Weights of a small GPT-style language model, trained from scratch on English Wikipedia.
Size: 8 layers, width 576, MLP 1728 SwiGLU, vocabulary 8192.
Architecture: RMSNorm before each block, rotary positions, no biases in attention or MLP, tied embeddings.
Training: 656M tokens, 10004 steps.
Each number is 500 + 50 x the weight over the matrix's rms, rounded and kept within 0 to 999. Layers, rows and columns count from 0. Numbers have three digits each.

# down: layer 5 MLP down (transposed), 1728x576, rms 0.146, rows 360-391, columns 288-431
# gate: layer 5 MLP gate, 1728x576, rms 0.129, rows 361-391, columns 288-431
# up: layer 5 MLP up, 1728x576, rms 0.134, rows 361-391, columns 288-431
down360:423555503455489538485480474442394501524513478516429560451440534528577579432516538524590537457526369471513536524579543487452500517500419494470573470530514539544435440493452548524483497386510478510488495484485566438447463432535478530564436507518534438560515573559521459502534505435416557562514475361485623479477491530464539488549444504536451445402538403524462481473440472452533501507496468474456521496556529558490524516411460458480519
gate361:568553549496481396462540543483439509466496541558478396521484543528485485639526473467504412492459541514449484483433595417475459531513490523575563559460547571528417442584553540472508635513573578477565547405501584483523411513487568557386573418407551456584497512515448448566431542538561419476585557478509529475496507499490457449489514585488532539486523609474452579451505506461497491461475520464455592566508454427469560565513492497479603
up361:558464549454514453351457492467370451539584554469480534470540462506506510500423523488435516419528568447517460457419499427576607533553496462533478416569563514492527580476437494430577510587549500506532500488590486419489511515516489539507555420568619522550441486559422528406496462488468504528455423489450515447488532486573508497489536564486585425507518442455427453489501513491563451534523540481539484426527460493496518471468543582438538
down361:552578559549545531512487511506398544550500435490588512485491474562531419458437505394441498586523418487572514403466541507481423507431524473529541530476457465478491432537524512471539446583509482452444620498509502449495459524512443504465496441503529430427560420456479494490503506414424420584489468533464536481510429502490457372474545498508471474427467508442491379491432470436450464602507552481444488512422519518475569561535528540540573
gate362:560446449608593479462490516600530487565598507560564490493557444427484513474520522444482629461450522584500433576540424489471366418520496476494495507464505493458436484527503440472456529397481484534501500554433357434534457455517442581390537472560529448521384611463496503496526562552456514455497530511528467523471532496632541482475532557561506433418465488561506524474459576516499368467451489472475517445579546462534472546499483447492457
up362:480566574549563544457426571453537501570484602437508564505489524532474548494518516540487556514523503539466501552478539409597485532534423499474564558404423536544504508475471569535441467503453456554400501529241556478529481572540538541598505511539451463433413453451484376490525486500518446585487534529509547524452491443500530533486422438509406494538541570525497495445464516366501446492504533450444505545532506438521475490505488533408559
down362:425458528514500592479561507516559519485485544558435526415534505518489482534505533534473478563472509511513546538412529527423518559469439499357523555534473492539545349513481643437511417515499517510409488578428541483450516477452475424482462516447478531571485475502585479497491546451550509489584550468516538466464382467546443524505547546461529432467608493468491547514609471511528572527526543520515580509462474520475444540525456451526491
gate363:524450533553503479451542626449473502485630422504499547553508373503334448500527482523512471490475521488562465504525536409466565436414454499419451433445509526497420474467427587468465575428583577481586431514560434474428480449452473565488524478587418456434415448440487489555588494477488522475531531453588546484505553502534416424378533406511516529516512534495451450472511443484528432426437550511458465467461559557401496567477532496448482
up363:461480415570526519550522541522569525510421581508571417498514471554610561463452576412528466398553542560465511533559498439399558537517434457532556672505415450546548500448458501485380503437610456657477508503677441482521535560463517575490474522508489523541599553531464503503488551539535407484481476524501491496626534550517466414459591528436576458461507410581434500405539521505455447557488494485450396382550463491502595402549479507407568
down363:440474490527470524531379513453397562446443544551477504442487504501609422460527505482546500535523524581463603542570445458484544489494531417545495523446429444492440520529424475497508434583577522613490438545499561419543555525502519478526437461580562528390557471470524513526509547494487487525436479494512493525556476451475563528468445577478564476420461500486478454440530591404430473518570435470531496540407458366548538476429536458548474
gate364:483559488538514462576456546466495523483614563485422585476409557485524500601569477499428492462572540532520570542488469536467497558544508460458513533543475414528475526543556497419520507496464476513469350494510449560631393525536472510465488523440507488403516456492387501437496546454471430524501460522482478554392455454496552488484490477542529490566501556537464511475505482556490489571470434369446506483459470460502533441496492474474467
up364:448448519553584508376534571431489501599586516408541536546477517463519459541556449500486413491632517531591569463473560427479462450477521480413550507518425537451500665482462451539497480551470471558501514478496421457530517511435453571532423503548562438536520485587525390415476456430573525415539447499560498460468450456492463581514535483516523517474542480536449531514529469469577570552464456511511497512520417424566504519538514600525507
down364:541501446509442554482559464513539434528523519473543524566447423506466439540564514598548493429407493486490479439527487502472482523490531478509501497584433429542493467606381404472482499416468461540533453502469473514559567590460505563474478491507537502463498536527543470498634566532609375391566518410485514500465398468486526532477460466446509454488512472580514507546534487512482505549452412515516506532550625558510491457509502539532433
gate365:532446515482565525535491485514481473518472509553588505539482456523457518491464463575470523519494500442567484489499570497411529487508496506500540531516478482499455432475488438465527476495500497462498422546524496504516495536529507491521513469539461530527528535516480482495488516489498521518464456507521497469505442498556519396437497493547469519549529532430520491440572509497503514466517452579490520523517507462563554504479556561526422
up365:430562396473513457513550503409540564559497492512433458517508481493432520462494513521517444517421528495631415512421577467493497539491585479430435564467505491522463437527558462515428451513503381546477620510558559487492501464387487420487518551489513544470488454552503554490454524500498539440490587504442492491547500574467545540608427438495602526590552501464507482494485416562520415473522551489489573528458513488459485484471468519481507
down365:415506481481555485487555414503408561530522491428540524446435526392448478545517583548512444475461512451533456496559571507518506533434603476450468559553570547494591450540547526532630497426483481479483477535442566457510567447555512468471475601588498504510540584570471534516492532521516507536431508452505527465482478603470494513527505574491519425551524445535479482523505492479533484499412553507515482485457509468440553537476477548453511
gate366:470468485485435471479516511480510510565512489479517519502524516401509476486422553541470549556530475514500529525534551558474459518533530507482512466580558544423432404483572458440460463460527423431495436467545483506514575502443529462376486463460477532504526421495611542529534523516443511502459557465495509528508404471475470482430448440485504516485511401488571420520513491472467564401602508549548504424431464485577416396567489470532520
up366:562473534499485426509496578583517518482498480485473363463576447504446460469449510571544417467446547519309550560527424419531440402437532558419514482469543458600467617459433496532442531523539490485381545493516444517466487555491496506436472545505557582455454554476493489527465536494619478534443497549449562501490469520540458512472534491523541441536498477468540483530629514512531517489522501435444503518507563489462515417529487454438409
down366:495533534455424574460493487503525445543527539479514579391531505575462515484559458554413495546474610617450507440493526453548523467583443411455545510399552530488532540463522600476492467507471426543481460435462430458490487383518474465456558589565547553511505634566462459540528419484461533500473544566488505426534496498552431520384566514491547478479445485500515525577506467500434499489502551533420540509563514471633505536525488407475544
gate367:445615522489497498523513598466554433500440562444552543581555483484500386472445438487489527547526584498482434438442492550518530446458507509625556612501421432560422449457504461441477478521458524522470467515497517487485412544555483488568498491439566535543546460601495501577553520458504487507549459455566445479510514553458457539491516481541500488563395407528477509498441470478509450463500462507427433455544462472419520468434501493532499
up367:522483419529540554483555536547501496513432422597508517516488419542529485524472472503444394500490528556514481529540523419433500552502506479536470559531465517376524520492506427435486463520562499495483433571472441450519532519486587514562487577540387487540538429386494447518478475447472482557456377482530501547461491489511435472468517335558463533512483378490542463535510562554545554542555533441457468568492539536456560492508434421612542
down367:533582553542550436555415427549493575448489490528473438510488543471431473581568522443447487553455594588484480538484540496529536540471499485484555503532524408511380540551540431505499549424558481491586519534532471504515482471483476551539525619443481431455545444444465550505533524494447467505605444464413518535475442418498510506484511476495449569471480553478542479472547520614503516559517517632534614519482494516592404514500475474524462
gate368:587418474497511524530453551544444529505453424444466524386492519501608513433464525529475566414515558435545491460579466490574475518437509427404404514461511478516453446482501563402461569545540505463510491572463464408449490554545542593518481485434520568467511443482536583664520516497551506428322483487556551566452466542517470483528550491579492459525509463510449432436595557557432476342562494523537479474481512580517461430451480568449473
up368:417479514504508477500504525522598516481642626418484516594405442506458550508521535418498464535560490437486602510576514593454461445536535495503452446449503482557486511569425455499573554466496517539496427452461547566542476553549654498632510494449513421460504457598495448469507428455517571511444500488513486501552418528579495473565562548495441557484563517399516557474525474459495481460481511574492423496465508527511482520480460390536504
down368:463501466526541401410491533457575474491472509557503521571479535497520490476434414490432505440463481460510557543480383444490495410466461509554536433377456430470533504501491551500598594418477466469405492431488587573431488448470536464529473634501395495441506516460523445540565574491573529437482517442478436599466379396540592550587496389482457426583508573519480478504555481415478542514454552431502456505508432507537525398482461491491545
gate369:544565461571524450549536568338476464432587509580514466594499454519441432522572468618521567464505547517589491434308568572558471451493544554611513580516521477565479426427583573433421439478461432526431522485536365500597449519427499542429516428497472534554533453414583571473501436546392460499395456454498526488503453468516555525537540430495591516480440562511429541514482560482573495540586520534477500542456573499496539512449462544461505
up369:507464427477507514540520521473532527516516536454505431450430449543491524445540474599458526369509538600462420556433540562529516481532454600492384477459507483523502477491433503470564450472538592461566487495496490532554577478473477522493527527426504583419570461526441401497361608571445436503466521505544589565460445528427540462423419496497460496408469532498581451406600532487410493495506484577512451533532457474461431518467492522491542
down369:538527531511466564423534506476556533580563546501473418474457525461516533562462480482520454444525489476504416483504534476448470487519508561430522554461484414474537529472456647417506482483516572512418450528568568570454479496495488482583511442489509558489599529493508579507428568473466401443421637429517519502551402600462345495485478472404503581536482486481560532424553570505482486504492495501511527462484466495491490535501543460594517
gate370:477489458512496545488443459537501521537538535553529470505450467527489535385525467526539464511451557479557442499500461435534440505390599430552449472441530523498535491539454501487558495494494462522517559564492557516565561555522518580583478535614523510471543458520511553472500491510528472385484561431541497567547614467459509465486517515469462502370542498466517506550464476542417513481524510524466487512468498512513463497483506511531437
up370:458449448471447532437448646576561470486495556502463529480457498553471562510520585360464489461460555515566469484489563552578562497502432481513526501570505570531476589504430563500469494459424407518485502534500482448482522514484514496494625432491457446555387594567485524535535505546522537507500459512515435595524439517512486483543549470458431481536507549489470453542461576488436492575604513480441572458509513480466555450483552480444584
down370:578495583496500410543513509487540531497464467533490554507551513436465515503500489459518558525557505494479556574460467517514547480519526545492537435486495454496479545518392414472437573391503496398467489544575532512503421489468540486513473382516465543420536513527450442611596463470471421561562457457460464466545443412605531524625517520559599422575513465552471416447470516563485422489582518517469544460561489495461510418451508509503503
gate371:569473497500596468551481450448390489422541500513557503511565548513556472646496535499510434456538473400499495494455574468451526445429479566532458529531511487552525433482426492428434494509459445517474510558424487379588503458535527493582514589563453437486468520514580430410475427479473451570620519444479506580430484511553408455499529488437477495469439541456526546612536544495496538510393420565492588502440463573546506562474454503555489
up371:464499460526457441509543521558552580553468494520557566492474474426571446459441466553469412522524412560522517456560569504500466553425468566506515615504502551480524500427504504557545522511385438485501484483342547495492533491484511466591504417608490591488497546564469484545541450477433444558455520388488334567528501427545512503365504544549427441497501549585531562543498471534482511527523505517483573496388405581442553584483556540544555
down371:544479455531543472526517434535457425510490651573517481500465527497405522564535509545491444432441476423402589553491471599477523549375423507460470476461487550486566485519457481568443518563494542446560522499465356572451486470460390522544496502523594376463442429645541470588531573453384595520508458481463513510393575451475479479466478551487455517424459519527578453510532512511559473432457460474556585529503520487496464416468450575473465
gate372:556546508541489534461509454521471499430497485515493431569476457542546528425562431460504540486478550439460492498523490453568578538498470481591472509538480557525505507513484445496583506565582430482542509455540518504440456516465515427474410547522458506492502458487466451516528426469515456458485477524504509491489524449527535434484545502497500541463526501467460524483539511498400566408521534487546490494514503549494481568479516509476439
up372:542536456504634479546466537432575478462460559445577488453484483499527496482490473475507469570499529472506543505427483527478485453427560461512581499564443556512577525571473506471464591463486550520481540483547506524522494510528537403480571422542486414439481509504528543475544566463566496480486458514472584475604451564417522427581509464423540463544476562473547505504529496525528448580535436477433550530537453465503438481501500497495502
down372:434391523555584524495533470492616506599495468542515520506503535486492539465469514512500509525520487396556509562445473454401448431535470483535421519396551485512524485517521596540485562522469498430437584564453400543466400473489537552528521459469580479460504520459539515512409502464522484555509552419504630550576537549466474505578581516490525482517482520522460542561496523600512406441455523541483459599474526535510388602490509412522551
gate373:475408347402499472393587493453487507476567542433506491550414558453460502460532404541526551469488485417437572518564487569602499480500399526490518592499538478568596487546485436565454493556521495519597554441535469469431499502477578482473527536529403608493511575493434511589425575544486466444518400523523507450543311547520473534481529497466668509461456469517436531599521445562436546510587521404504479491435448591445532494522443441684450
up373:458521502504471496445577509511507550494520540509443524517504518595500588479568521537467469462445509620458512435522537506402502391500470500537452482473441528524526468492515544465513480426559546463378445527439548516529535513544513474506552448531509493490507601503482448515427519463592498569575472506533522453546578491502419487546562503448361455494387411524378563505558573458486536611470443456455564462410539542548441460493387530503506
down373:501485525594467572477553514538511533467528449411483500454475545481581536447557528459465563553408530636516546471563440510515553473470509546570518455479356465554531470555506445533537459502459506469395424490559559496540481575484473525473428560545532489447542494541394563489465563481432515527442516410475607450557612529440574418504509600561499538442503407415509525469495470479506473537501501453532599519473580577436478447499554532561539
gate374:466534515526495567514519508458468474538426494555575489513465488427483567504446548509473430487448486499512480524477556459518428510563452527524450452513529497447506474530471509501544515566453459455495386510481508491418523564500448521488527558492533471475465414507416465527506527538537497435529535494596507515560416435480564563525496489437508443497480511460435464557484499421544484467490434498599535505520492481461513496471557439534512
up374:521509517511564463551473546485469477500477474504450514489524514465542530563529457476439513515510505479471521476537476509486511469555419506559395450472508479563515450511602518524517538490471511538535535437509507415505534548453524545464533504481507532437450471512576452536524502494465548457528519527562497409522483479479528513541485473590408482634564447577506582520545631486527461494469505503545454533526513573511502533424468465475431
down374:557497459496567478500481457487457409460560490501497496544450446525526481437531532558499510454462528472445527560472473532508435489464556506495514459490477524521425460532447559501499512529403481491513536500433462556516490494501518494486467528505496553490496527449469414465588498432548501465583515516472468496442481439459488490501479494414492492500494565573523462523423476484455532494490478522493531481427468525609491550533446520483508
gate375:577489462499500458551469569429450566464411528545513438494501503519550449477549546532439501489426523449478405462508481500519508483423525531469528560540544484541473589460484427566515560548596431555503488499532542513481483553509514448579548467568532520560462400536499524559482470548479440538538429512588490510544535542538468441531513506535441482539562475485507524497491526495485516559548530495505491469464555490531453535499523421502434
up375:519508506473417456499533526518577510538536530465530498524462531498464466491548506582488437522417517489433399555515599575473552509463527508537512523559498478478580450439421515452468581550408498466358435479483517458436552570585472526573480603458538474514444483496441500510486467552428510548453536507479492500574476480501472503492404538479485510523447477558548483516446504360513528524519457503437451498490552504494471469459509590518493
down375:426528502581496454525504540496403480559508595461545501536541554545539563536562489472452501440445541506458559544518543561489488507480406472500584408470550568496545498545536467522525489504633465490507560482509461450451600527420522533426464465534427512565490434484479573445479408516521482548474508476458537541482585482502613568542448505499516396606463528487417463490530535452438469562485498530509502479547469539565562549549549616549552
gate376:575549563541531506497463494392446427423533426488568531528566551475371363435529512517519477510506489441602518489527479532456529471542488400415500545593508445483461527441509548526463513508502556491457471394521506579530516442433529562559505426587462495526397511484508474555463473569505479521544451513500556485492485481541517497444483533435433506452484474542563453534399563456541545509505482491463521534473445418499465562501444531518404
up376:439523507475500491516510355479535390488507491534392575434498517489546476478415435479547494532562417552489454507573482486529539521511501430462498451559472443486396522502608520529444517498513466493555514533478549471486583535552507538450516518544403524422506543497490559535621556460558506482539482493514502498472520476465515499496474514484466514540498518469556475525442505482519443508481581488439379523463483478476483520495451554425544
down376:553624490429471584552461544564474626462489540478559531492445540461536445500506522481474492546542453525404542548493468507396585518474573492572631559468443432456496429466410417597564453497574492527499434611508506433488516425444526511554465591581579523460566497469487452492508511526415565489541531469438494539429530554477459519553502576492449530493476511593534398530444501511605444481508539523483550598484492498434409478526459589544537
gate377:456446497488462533484484505523611405497492468531480498524594551463412564500491529615565503552522576576513439521483399457500498536340454575442501531596463495539505556470479528415536509401508453534528423421490470467423414535476461506472594483476517428509437505480544468550545428489515530482596586444506454547468558463535522487426464538528505464512543550558537479544401541495485495466517455501591506445474480539480494506512571428487537
up377:497555534521497492522558527461507567531479500567530431505483506498466431396543546463524476482512511494545417414489416524543457479480524577523546597545491526431488467501497555548552516486493419421495563535517539487410539480613493440537558582560492657534509553574470443580464485522471485456555507510547516482485496493501460459433409497479504556549458506472587458405470521496576495527489481496576569452598473477518477568529622433453423
down377:447529503505465446580572510485586555504452505533521475571492488541531511485475472457522436438440458534522561511430457606497466542578507447545534450513545463432496508497517456528479486460528497500436507454458406522489565482478478551473553526470467561568519550484425439595506559487460523503356503465506545544467559565433464506444422501464515549516410513454533581574514560476645487531549519496554405422440442502571415552488437510572473
gate378:515498491512479473514441444423450518502461535478498479543513540541507431450457494487456498498432541549500469436512387456458438417438570551568446572479552489489480524520515467509520481560494582427547491580512518563476528588480370528552504534498487537440531485446535478421462519601420481594492553555504527570496513491542473504571434432535623468531499529541534533555558458414474504474582444529583542547493585407564555441450536586518502
up378:489429488491531557371478523484462556451503457497469456613452444576540551570502532512538469537535530546412478597569460482447501458418526538429536525505441541525441485473479465476537514506526472526548448535463501448385487507521352479495481478462553539530519545501519480515549523416499448579449401494552405436404411599524503464491536516486544468481450487435554461559508489653464402470550508439434489480527484477568514524495503444543576
down378:452467578492501529543584562535518477478552544463494452394493525508481499513471451467550517507427500515571525573520593568554485519449494478535490513490504450438515476537526529507464497416466567501501502449471523592484490459462545494469525452413523529509556594480467492471483505534531511595566433456544369431592392567497537506542471468542456548508461521474555398535383434530560499467464507491491587447498494547474593446527570445626541
gate379:500523526436477519451487460489522522378468426532563358485495481455493419462424495524554405563454438442484501486418533539526452504570456567515416561482466499583504517499642538568394480535479524480342543414370472485550520535480525560511455528574420571475519542521489573537499440546557443616542550447606508410456434525467549470615489472467401513540511493487477571649533500504489482488475567432485527472435559545594480516502500555409458
up379:496447467578549522498511505463553447593487534488402496520473501455555498467638529554471480491429548469464463577432452497580664538501572570550365483527519574440455525490503529521516491446454623451439524563425529378480515526523557520512524539494609362367443469473513509464451439427392430460468533481465615548490484529504437510514390579394349537428346462477514574549442414523506517550427494527521579543498443543430517528488481500539467
down379:549502486562494612534529502423496442505495535503505434524514422439537544560464445473404500461495485474479504397514557526554492465402498538519476505451529601416602493570422493485488537523441442450559500493467470432517501551494591486561516488504524432472506483447518586550455462419461461385524456524526522581484449538411467471441625349416525566499533506517521494572461461472531544375563482504559469633574508550570554441466504418554399
gate380:433394486512498514533505426490434487588549579470504539572427431571504523425401558522430473493442587471531629519550604481497512380555448519494596583514480524437567489468480404414523512515500506534478417450441491494497432478519429515472481496642477425420493457554522561393490477481504452491498545467514553540535553472563509605548504542544467487481504520451471491419628514508555504496504539421478417453430532420519516485442522506594453
up380:542438476488565562599539498505403539521559438513581498486376475553484511478531478585513414494503537529582458489478491588451536569504549502515441430463458440460535415562441484498548466539455587532565574582466521485534475507544507495473472507391539449415495400502642551540427456394519488504517504521518479521531469463515454364583475413481539455557609493474464459598497482539520357516467460447443534472498475506561473466500541490642470
down380:521397576549485503454513514463501496455470475576547594504516467533477515644528539516561402429459523398589527459506521614514557422498498429426470461466599443513589510581517568554494502465552519426535472558473499584452499498527572596546427434560497507585651398453549406475476473420336594578452422573520497472501476498553492500529426381453468502518459504534472457415423544525576527540654426569454538469501514491405558383528434442538557
gate381:508452461437528530503411529459541467475525624477491555572517561504514561570522568530459522446454475510549523600492381522543591532522538518516425567500519482455578542425458519543472451542444341433436479518493545486515471518599583584389462552524543520470480527499471445414559481482532508543469551417509444476480449390517428472562471483452516522539494537571530508427548544479466573479585531534511438455474500492516462582501513508481585
up381:471468569490511564562506490519457515457543433492390513519510564479547508463360507539549532504517407514503549472468469498487513477590541486467498548469464561472562534429569552485485550469514542512479508426556609589586543497500544537554556544529492485541485463456444450496467517468540535525483482545402506447545562537446482540510456424430561493429494506502370467464466468403534478492588386461550590491434425459386534467498543479503440
down381:485457456420408453495374452470476573468471403535471561445451554420499510461498369517489494543586439520514399470495427495541473468510543467531482516334487604468447504542373536555531395462484499553478430456584579461492580483491461467498493462509398479539477463530491560510475472453506543490594457569474471453569479570447574492481515515450440375534527540510592388542465500422584570520477452487524501480468539458476468451433490546550439
gate382:555482413513420540464501511502621426549607532577509468481579565435473539455541517496575519500473504474421496542463531540518493548441494437584461405502602404487462454447467627481558492538396445510451556444483585500490493467452533535439460515530504536604484494563512506518465478483512537589445537557526543516440547629562533550596501465421533499468508483506476502548460493458472543562448540478543582473517492510588552482431487491521471
up382:517467428470395563493454470481506546455459471506510553402556480575508550538453528544512446455504493520421460508487537453525485537512470493426524481417403580424482467543476487585522521381532445557497511535537483502501569466490460541457571501556473494561447498446438490502524523505517564573539549455425502531482525392600517473423517493509431486498403508485492531506484499473504480555497496448523527532479530554433554471576539506480559
down382:560535503594413563537443520480554373518529476521432489605431498428493541541468402456529514495503509442481579455426497508520410467544526503390453472425577518582467562559512491507467462564489541445473458528479463485536534515506457504486513481476546449473474489499479523435503518450555545474452578427543512451511537484532518434500471570507478423501495433528477537468445478513521554488496467499506492514517486492576463500485527453466494
gate383:544445539506541564523569503469533523542505568571455487613594455483506424510479515485477545477487552532463566485517540488417495433463443432500534455429530512567505521416599470448462428502470508549454543516493455498538490483520456530437442432536512571496536471476548543491479426544485490522480522409536502497458521468638545568497518385476483483491646594507468433471534497575517579541588413482433540631502536576539543459408565550477525
up383:504597534481467560579523527481456496483426575506509455441535495475550601449482466437522527493516480617480478542445508487471542477481473555508517521579495552427492520444473483489460500504432498527497521542438480533554477481484485525472507518533499500529597466458560392493539495544545459557526520434499558532523480487540407474480577443487455470501452446467431535514448564511577584508495475486458469481466602459563511537494457483534500
down383:448524513493513534550524471545523560576526436455468435461451611491488525514496479447525467433433517508438520425514582568416517504554508556507533646534427510531384448419390430507494475523477544469525541508496579425540528497582423472477507514488497471480487535426521475531537527497456467537536481492458509453443471485535490435510579469569498463422496551516499514585563468532470600386537527409517548472504506499533581413458383501477446
gate384:506432555513524541551456453529521455438506497477532455444492583489527579506402417468492459459525463551477447577451469533520341560516543454494545629517510493516498594490456497476433484557551535449519459507492485534549481494456503547435503386485468528497499553428480508511516537460650519562502405523481539442419549515506483455487470493533514490449504564531482509537578559473460538478514573522492468505549435568472462467479487374418506
up384:497588556579460480428506531477523465501516578443504521535584486508563362601417571482516479480534474439540445555441474461553516403529469498468543496447490466538444489478577546530510552497575496518533541507587461416525466540519450532538482562467444497478499432539504496543562493403508486520529502490557430515463519469475527502554466499504496458460462362550515410549521581472404495527477566459545527530570569447491529544455495489464511
down384:522508460464454446409510509515564555475503527430470483531524552467522543491415423563470444511469508472648493471450432539452477488468529498445512440489477485556500457392501519544539493445427542540498540487547513438513487522530432578536526479514465568457428471564544489498428499488580530488575553502512514453472609523530534538558480528499499474476477414374536482496490472547518418589540592517529441468424461564447460472537490526522493
gate385:466523540441474570496486589526533534521446541498491517503500564542461563434482457544647547539426482482493500536566577514449580346561522479463521600489500490467443472446588522446606526499440436479505536520436527414534448623540547507401406585462520478526548582574551529589522493568514491480492528493465499440488438517480502451469576598498505422540519461480495548508552491590558484538493416424518535438467518462468424475483607466577477
up385:550506500557376439538447526500526500582485623441501490426527438457508521438451425573484440472574516454487562495553581566421488444552494552554567537431473462481498535498458554523548497517527447456460532519533514410486450481538458486394482502584488446457529422397482396584502548537476503545468457549549453529451522450478568426469451484552580528512536495503403497542454507508504474537445479595468465413488599575515511571523554552629468
down385:508506428495455456521460485487477467357622527382532505530416536430544523482567485449500474506528494507552477570493525602463534507516509499503632457498557482456446482472455509546497442539496437493433311493573433488467378478557454477433489557506533504538491497514557516519499529569505542426448495467516468418485565393452446426595518444545467391489549482500480526454612397533428526440585466546492523534474488503408521574569545530534401
gate386:519540464489454526551522453538477489576418504548441447489483427496512491504477627520519541572537526483449473595489440520478549551560475572489414559569408549507480512431559541517531456479489532458507547517553511562516502531493506421421412536415490515556559518493522466529526412484539447495441515456551583466493489484478508457487603361578386533599566575542506666600502499601448519434447484513507484576540437493506430460563475428505439
up386:507437379505416495590615543616545479517481495532492531559431525515487520544477558510500457561530502527428505511549444480552536502545463538561514509531482557526406471513518491395482596451573490572541501586444495428556538539507482503457489543576437536453522508423499422345507452489463499502450556533502485514534577525516608598427541533497509458407529503496562516556585496515470597485372536440473447505519501512500475481524476517447541
down386:528405490473492470550540433498583520493501526485557567569475528537463555483568455572536461486563413407462464537457496512491454511541485625526495457512492568526546537472454442529492597523394457523426469583523440533423477473603493485523495505546525551466449542461485429540479518515415546609477463471534505569565572506430462467504510564433522526482573501531476458503512420504547677483486556528514391505564532467549495517462450547510500
gate387:531587470517482474587540564507466457426518575483508450509583576419503474452475420466504604502432429499479497494451494476549569463532573478491554421538516439509496565530539523510602448550477515535444544454481484555536511471478408544460610563573579431529466483569443604568567436428470450401649444533515603423527489419506530444469456507481505553526560517451525501509468560518441520555388529483563566459536539480560546524529504431513510
up387:512485426490482475500477519534394443478502534482459490503517464441461478475608484491437512433457553562537448575452414467583520546661452419494466516528501511509460513424410540486535601498461507487461524476425573484532501486502539513538558478524445485479495473470589457470465521468492502498532495470472531528472492526491511464478506517466494522484436476540478434457529552499508429550489510523526561487565469454606556436583513592501438
down387:523551511427538520491451491535488494597445481615443542535531458507442448517390424467478469544382477505547406563533414565518479542457493475519432501524612579486561508480575492485491447502487498503503463477541459493585459476560495505508505467501478543442506511538547421495423560531549550526461474370489534484571546445474521476448457526497511418531461499558565525571464568516567424598558370440447451432510539510481513535540479489511492
gate388:442358534532647533513526473599454403594631539496536580520542545500563454542444430346488570567511472473613478457453483543516504484502595480517380422562555513536535513464488520531432527498481498444511517473500445461551504604433468521487390473535521564470449386456471491491493509514448541504441442461515538514502542536538532529532489503633494468562555386435477560564533417474433510548480534510579480503535528467413480403525518528426498
up388:452527448474629399436474528483471541545485447527455607505541454472466439477511493399438435443578464505438504519513490539510535510288551480562531455474475444519488501525487495459494471527431556512474465588530417509552491441490542480518534416519501473416383470502568480590586524490421516641463461485506450548534504586454461585573488462526531587489462546537442494565395595488571546424533594543585461451525491468538514543491434540469560
down388:492507494627593484505550472607413479553521490485510581510469427464575500504492458432505472494487451470407498576566478524510514510577583460497442565565443492449493521565529484485415579365533549504511603485619450491518568604502472537581491477473472464608485546413483469546557541612523528527533485519503575510518507548532495543452530444549433414531575479465495625514469554404395443488449497480528471391438468491535497569507496539459536
gate389:521583445553474504509517489559558472487539482531500547449423528566470433511497501469503547493531537572498487387558503491510516568475396464496508538490548435554441473476536539481383442503534538493428591450512568460429518450474602514468499565546455555491549514511482566504479548551507396400539562590398497614533475530537452589468503538468580545377459484527511630562462517500498605532509620448492484519417481511429514524552539538508566
up389:552480483590441452493488534455463514391522452507548520523523500486563442462416428496553466524458507590546457578515563486435488569483447479430555427458559568516466560391490546489420545578504497562552503457516491540522442525515608449544610532532538524483569453477436442520494456463572457442602524453570449545413510529507502471528466503497525564506485509469429571455491474547506566529398525496521495421578433486463533427524509437484491
down389:582483478434514493556501455435468537556506475485489535514441466525505523458519533462577553453459391463578524552457565483533616541483497525415520473451499481512460530463472544519473490543453436547565502433439563530510472532542455471470543534446491563615471531522498484478495458500495469490485524478591574549523419568499528423452498592533487484566512478506503419670422495508511452532435457484419585454492554502533541457536552487519427
gate390:469513474543435455562437452499535482476658541499528528502477524445600509521470544520488465519465532588516488572559518519429426479525460492490464561522485507509493495490528509496585512472415527507432435502502543497533525571513473463484467544427482555526470508560535443506523488551531432498481512440489480566478474482524477424461545463446574442485525598542567465461444517475458486503520551435478557517557503491523509439580522517633462
up390:546467525499452494528423404427462515552527452502411561491506496530475486497465508578482514443557455405447468475485446515493524455481606606517542461482477579505496553511541468489481428544507556527444596478465415558508512455523454513513531501451521553454480465524508486552588593597411546548475427506454540467528467386584477456469506385543486503532530512388571480476521476456457522446597526534510493562522502490417484429494563537511526
down390:527508462419509470562530551480469478548471495492432527473561451545473492577461529508499423563501372492407508527491538522409492440556529638437549365558564493453466468551560449480494452516530499601527498566464529452529539518464581506365441426653509421480453560470544515497506487494556547500436431580524485528477468476502575564465495534562505450421406468546496511472439461471483455548520535557522485521519507449502506416583527402521468
gate391:408445589488479468481580596468404595478510505582544553440541538400508557502511435518490514529501568528572581443505478438477487514600340521515498503487486494646543408589475500518461484466511606480448571526495537436469573581621536470480632503428503446560508401559486454463532478473444533530575517476507430450507523592550520556484520414492590544521467483503486495428456528507592552497480537497496447575405520586478561474484575496511450
up391:540485447554468469420476517472492449500505535572502522479561548517488467539487500453476595426493513467582599574496589430487481561490469463515455495460438601529602513499567513510458463455587456460443542505480478506474568508588524550499543530583500448545424544574606509487491541426460548462504610463502407435481471441434507507507492551494565545500493541402548473493496541543524639538491448606517504449501499533526481536461497454520493
down391:513464442488476461390531525431528484502530572505511534496456455519581500515564580569427451376499450535438476530487455558523442472492446458472560613509515574486463514466450484534562513509482476625552418556486520518509540512521485475555470534545549605558507516493507467470553528572387548511507488462567493449396497461403574525565489478490507459501516425513432492556438520507437485543422504451474512483474551474562502541461467513520645